python train.py --head_dim=32 --rope_fraction=1.0 --init_std_up=0.0463 --warmup_steps=200
Each number is 128 + 24 x the weight over its row's rms, rounded and kept within 0 to 255. Layers, rows and columns count from 0. Numbers have three digits each. The size before them is the row's rms in percent of the matrix's.

# layer 2 MLP down, 96x192, rms 0.084, rows 33-95, columns 96-191
093:099144111093115160126113111162142126108150119113163132148098156112133106126108146141177114083174157131102110111117138119146118160135126112127109140112169116114135096144144122159100163141136123144106158117075116123087132145145155131153139127107171127145134160087127131156073071149166097136
102:159113159128117114129139112107120114149141129141140151161179119106114137154165142110127128119125119145126093098129122140128124148152100114089161122147132142138130155130115084097145137127143071148123155128123142178103131087123125099144155114139114113125152106191126117153118162090116144150
099:124089118130137137128121164123119109103138123121087122083136140160078152155129154104112145119094166106118130138173106119136124129125147134077159109119127142175174116091111148118140111141085091145133148144177126199114143135164112129140099104120147147130141104164167105107172136125099127162
102:117082094090114098083146076127100097125138121130150109150132133072155134131156105134107112153132161128131150122137159180134145165153085164093115145136094119175160177126115167128121104107127141105142166100124129110102145110156143137123119145117140121141088189118088117114144104083162167109
100:151137150138111151149103137121095162072141112119137120163124116145177079096173141139131120086170155076155095121136111139117142084114117140105166148107116158104116145108095158104101131146130131120125134130130146107111092073146150090129141172139123148139144103125123118106132089164111106151
101:141136123129114173149149102130144149147144121124136137142147126143086111144106106150133110158094152126135131164092130112146128090112113127082114096081158140087161140129139102148115142104142185133083181127146125124146151104101145116107102087112148112080105156121110108121138112139111196112
096:114100141155145153126119180144152087132146184102115136096127151137109136121161137128153131149166105100138153117118150094124140113150113145150155130107159121147105107156150115143170067140134128125163144142180164079144065154122138147142091085100128164099093140111133118109135140104155125095
100:184125146109126097126097104165144200109144134140104153114147157080122167158169132140123136125114120124106117125140118128101071146149178162140094128130125141112149126143141126124168121141117120122114142109139120096126118129121113088136123115109168126133138130092139134104166117097119142118
100:129126092117112126101150081159125108116081105089137111102125121124125099085155081124096149174145126133155120143110125169105153130100162138112124102085096161142118147132063133152164124128108105131128142086148126118105111129140122166185101162163141125163132115121113105147164127110122102139
097:172119137137116123090176137162173110115121112097097119141147125123097129115102130138117081111140127137158103144155147112159164077073151122143126153152089129107164154150127120142117118111120182121142135154127138120141140115100131100133133077088133115121111134147097138141129125119138112127
095:133110109131153136145154134154162107099157165103113139087084138155089150134120173128163083121136091147165120144105110059147140097146099107161126150148123116162123154130104183139097125108103101149111140077133123146138151162119079100064111116109123124082077113159129100095079151125089132131
100:110111123123098099155161121116124153165122115094092184156138142129145109100136096152133137165116123127125151141114147073131112085127115152105140065114129101134168152081085143135133144094157129118077119099121140127113114158163128125169166136117131103161135094153146150143184140121113142170
097:104129082087117119155102136137090154126131136160151110100102123124170149114173142153135096157137145137128171115126136143112113101152113107162137129128118125122105096141127133136149151136148102116113128113109109093118115136133136142146091136130095172134103172100160159138112122114149157133
104:140105099116155124136082150138130133147113128153103107105112132107122103082101135113124073135140109124147136122094127135193104124162124047130096127121097127133137119110107175114150125111108118116164122142157122101121103101128131105066113132132107129137097095121178179135139128089132093141
102:082142119074121115120128147149136128124093117122117116138099093149136176091170106091135087123113084114151166111159162182105143145124177163119103136143114153119150126131131119140152073136145114140149143094130120123126122114148064127099126125119136145159106142155138119111157137137172154116
100:131110100121104102131124132128151121139138081155135077103174143141146122153119147133112101117140082106136122139155083093123145121084123134144181159123137105096089182146132131078121081117088159143133132120115156095136132098095130134110161140118125106158085146106100127103113140153115135113
100:107107102130116171135086143103127091114083173163120112132166123126158109144108179103136117110147188120124111127152144125109086094115143155094123137155113117133091143161135138118094109154150124104116146208125101158121150101141111138129151132126162099121108127133166147124109126134141132132
097:121137150138159121121083189109171142166135136122121171132135080141158125172117128178110154136128149125155114119156152147142108096118134139171117179128085151137096148091108113113098136149125111134128152138163099120158119131169187158117146147078118155139104161093126129092105164115143124121
097:139084126115131132148143129064115131086134134129123184096109113130154164141125109116170155114112164097071144100117158125118141141139129115107109125096110103086177085128137145152123144140170119097098106120148155146124132134122110132134116175116153137169141119089075067118101155119141146113
099:112171149105119107131118105114090148098149138096184105134122106145119119121122106133078160142141158148109168136119108128126122155148091136159170140126156156133173126135181128110127120123082140141114117096108079113166133150137137137157103100143121176137115121150130107103167141123162072123
100:134122146141122117121123090118144152111146183137118101165114108118134157086094117132126132121120146079139153161162145121154109162175119162115135116144125069157087174110131142154186127108170121150164121123100144133106114159112137084127144077137099103117122153179123105148153173104092121131
097:106107133123142095149130127163086104154152128145127152132163092106136106117087089127132119156128134138070115130117149131085122155187153141124143099120123100120125126164145155156102129124124146096141101134118104115133102190120173135165152105148147057099187090119113171152116148140130133133
098:134132089112113161124151091132092158118133145159146120156147075150161124101049110107148096108139131105129127121113112121145111139133085192124103134148126104068126173121135148111133125110106125150094097107155129095081114118093098076126088085100107128125125143117125096158130102117143104128
104:120129085070144125122160125129106145150113152186122161122167168166100167157099137110136188100122104095162132113113135104123117083086115145108082100107133079096134128140116130112146112113166139171120128129157137134120109110121168101094144157116192139137127162150154115116126118139157134132
105:156125138153143138125147145174102119094145106113121110141130118122131122124149082105145117117147127184165165157108148134160139123140141127142154150113127128127120125122115115068189149122100151111088128158163150122117130094178112113108107139103127102106150095127117137109110123143121163110
103:126128079126147135101155121115132070149122109156119139149133140109091177117097143140134064147130072145137150138116113106133143091095101124119149113121154096146108133101099145157146121122169135152145146091139124176126136105162150093083119118145124117109130103128150195147144111090149157074
099:158134124130130145169156113123100139149173129114128141141141112139116127101144117177144123148185122110154169129132165094136161092119147137132156116143108119116139162169082117147125112132141114115154138090136154135144121135107090144099153156104173089169160137140112081149115122082156096074
100:139127092114159119094137149134163091100132142112110132112137153109125079105116110179160117112143088170100133105095082141140070078146126122186138117147131152137153092125127161128109128148123159118133125165172124116143120130153145087135134130204124165132116115166138155159117105100145099087
099:142109146094130094114089138117096149091119178144106115129058148124111107122145142134159131077136133127110113135115112146147170099109123235149116140117110137144121140162141134148156115104136129107089125174123114124117129131155102123174105109143162166128196119091144119118139071088170086139
097:111120139147132094159136150113139116147155167114140114097121158087140112132147160118085113136134097119140139124115144148130113097112139152133127088149145137155076147118119112178150110154144119121145154065151140131139100102155118145135118093199106130181103153099112117086136145164137116077
103:096123121115104164116138127176144122134140153142117117124083103131079151102162104135119073110127126110165154127108108156130105139111115108128154112111117150149187156136127147164107123173146134116106106124145155135127140143104126122076067080077118146124118130146119142168056086085120151102
100:156096129092129143132123073129123157097144116126146128091119135174115134163161137082130159128118130078124129104118091128097103093091175116140150120180120149133095166126107152101129130154120114126121151122148151132090158128121114134142137078098127125118167120180157091141108125124140128087
100:121154118145115128140112080134120124140139138136174104111148094166122126148125183088121123106176141097115059115131093109109111091091123106123095132126090131137120105117161136103093151134176113153122149127157134193108124115125127134096132147098130161097111161106130121140113102109108062131
095:082138162122163154131138109127120116143157147181143157106099165092138151140125125117154143166131114109105122157073154113117148135124169113119155075120122156161160146152119111120147149085128114101132125131171143067142130107129118093135142117119143124166153153102159151147127164120148127174
099:146132143153112099185099134117106126117123135137137187177115127134143145098189158124157087150156142140200120069149160110132071137110129123120160122129160131146119159138121082146146085104126147116098144144142129138157150133114101117145128110142103133141129136126093131144138114130088082137
101:139156153099157084122169125159094129111048103152110067147111095087152149146151139121117150149119137129145136149128117120177102152100129133109119137150102147093062122103150111136129126124112152130141156118126076123133126125134106119156113109109106135118119104116087072114152158117135115096
096:142069133139119117123149103110141147136110101098119101162133151135141130149114135133125160089123151112113153127157129178119098135122104095134159122138156189130101118106119090131122168156136160161123145119158108155152167115116113131096097147147188137122139090095146143119138129148111125160
100:136131102131155105163148127145127080135124154140121116129152101146165146128117117137112114110169125144127155140078125143162096161142125124137126078144117143182147138111120082131132135107051112081096081174141163122139121167095149142141149116175127145154111148112099168119128082169154091079
096:117155145062117143161165128128082121125159111120118099160148099143116108076162101104109106150133110110155156128140116153113075143102139097108106142144120124137123136169132137088156149057145170112151105121152117114119128120072126117101102162132107166157090114117157106114099151136120123132
098:105088128163094181142098096155134119155122169093125149146146112125128112101126129137152128120117158133149161146112117173127170119147144103127140110148155149137144141157122116134141138162104162100164142144122109129145180158152113108131114099157139126157121185150123106142085098138094126090
095:146121110186123164137133125116135160119114130157113143104109151128158116130140146133106122119119133105112127124139131138117159099128124147124114100115137162132109098096098094131120100167131153132123112144184105142160117125153126111182125170120153125190123122167124132106133122120151115159
098:131138122134140113119146119122100068127133131108081114162125114060119141153115091072100152131127145129122129154106108102083107142125125130112137125135182125158119135125126131105139093109111153125145086106124122181134128120090149161132153136119089135159122120162152111168133115152143156132
099:097144167160121086101122100159154110102127148161136180131110098116120084144116156099137143157121144132131103134104096097149130109153116183139152115124155171129110151117155113138131131095121124142093129132118103076125129140103145083096106125104105083111116109115161107126129124130129152124
097:122105109136171157139080146090118157105188135127121111146156170135147141130103167091131128122113158129116098132161102072115112121159118138095106159148138123133162135104128151135120114087130127122150159177146167111125088139169116164118124119101119105155163114103112142154158133077162098137
099:150100124142103177122116142155151108176132151100107141159109131123134166174135121082129101103130096136165097180108146111137197143133156120143083135104175118118114153124163131092082202115126153137164126111089120124105115131150156097090141093137143093106167099173107153104118129090108138106
104:127102097138109143140157094116167079094128156095130119133094141059133134148071117096163182123148159154102119128147155094145115080113150157101141119114116113123110149116124134144138107165135112111146102108126126096144158162105106124076144089084112127154132168096175088136116088118128133117
100:091156116150129127088171103161125118119059132173087091129125184161116137097168115098097125135123140095159127182138105139121148155108123149118147135098143119134138108155147122136172151177120141135164134103128133135137119145151104169133114143126157108088125149164125125066085120143102168106
103:081125097145130131120118148062128022108139147099133139129140113088149087170167087148130128147143133182127126128143133090145120139154164143074138146144166128150145152115113168145124129122124124112105070105137116113155096116129125174164148125161086149141101126145115121102137085172169124075
108:143148129077144143132098136167155173118107117159149136110129132148144092119147145085075121109162111110109128130098132110109107117111118163121110142141079134148144141104132155105130139166151133132139135124140126132163103106141139102129136096074099111108114116125153156077121128147133143153
103:147107098064114169082115085132109153131134099144125125142147083174139138118153141144143134170158070119081139144098105148130150135152130157146132151118091080128106141127112078090147112132190140113114134155094135104088124147101146115138116131132109156134154129108124114148109112134098107127
103:139098092130144171116120133100143113114140180123149100164181084131110139145160119155084107093123125146120155123153135172108154118124113117108107112121115104114113095123120114101113114131113139146122112130092141163187127166155130136130212094149111141128129130128155149102117111120102105147
101:140097124133138131120169116174150143121111086151113108169132116099121140126118149149098121073104182084119129135166128154127096127130143105151110144122110143132097123134166121169155096127102115112122085108155092142182137082125135127127165168129080147118141109148143148167132135105097124138
100:140157133115114097101151129126122111174152136129138118152045145121167156121158127153133114123119096116178119132128158116127131152144110126157130177152132115117095157146152104103124125102088125121170133151123138120106153101107129107124155112126139122107116130136112114120153147137140116157
101:140148109119132147130128147120131131113142152116103110086108139094152110079112148116154142101138120148154127118183156136139123063096134102119119136105141139179105117202125102096170125154130094124125128140169146135141106124132100161161095121169136184120120147131060081123087107147115113141
098:127125125080154167152152145157128080114158109129075131124081120132134097109088154141169144105134106122141140127122133149174144136134196150124146131091139158064084113122124098130127150097079097142062120145117101162114114182105161135131130094100162152124143118119106172135150130113144123116
101:139127129090127150124130116101106181144094137123135129117171081177151114126141154181120111127146145141118180114145143096119118114091148117145129124149112156104134133167106126139090122161116145100116127102155145154118122097156122105123124098146109120131142183162118121185123161110095163132
103:111129116101119126101136091153149130136110138094067180130148081136123117149093115145125137146122122147094135138103154145099115105151096171143147106157112103100138115129175197096085098099100162131103126092143188166122138119087162136123146104120139130128102149120114121117182113119105103112
099:186096125118164125095153112107122150141121121164213174178098107127135097127133150124104122066166141138111132105146172125163095141120122124146154135189143147148124119124170139118139155165107115120135128090116068138141123113133139132147126129161116126123136087133155133162139108100121136143
099:159108142157090137166101142149131117100099152121131112128126143135100109064110161167110126129110102169137141125111147126127161106155128146143157157166111158121144144099111168126113123094122144139135142156152090108173142179148177079113071115084134134098141087123140131124110176110131142095
101:087152112133145126133119150151093139124122153148130145153108146082059177141203125088116113113088156170157129122167119102096133105139137146113127151155142151137143082124113147114147148108137113137124155115164148140143108105085121122136110112102137152147167139147151117155136096118123146137
104:087131105131103097146151176172093120136112101107086121135152140125102143137130096106152154114128136137204163142104112146114110146165134117088117125134138155104109129106061083113148126110122171188137142092114131137158132170107124135128104121131137119132132098102169139139127138148173117117
099:143140078126157105150130105103130129156083110097097130152109186132128117141119152102155119089096111145120139101147119128073143110122117119072115124151131121133122164130122102148112125124083099131150114156121141133149088131164147075130160117123153103120120116119116115152126116134113189139
102:169104101146136127117147078157102138120117106139099107148212085138167093130122137100116138123133125142081127148116151192100164153131117112131122100101119120119110121144172139144128100140091103149148118175133120082133115125157163154147080117150120163124112132135107114143118089126092134120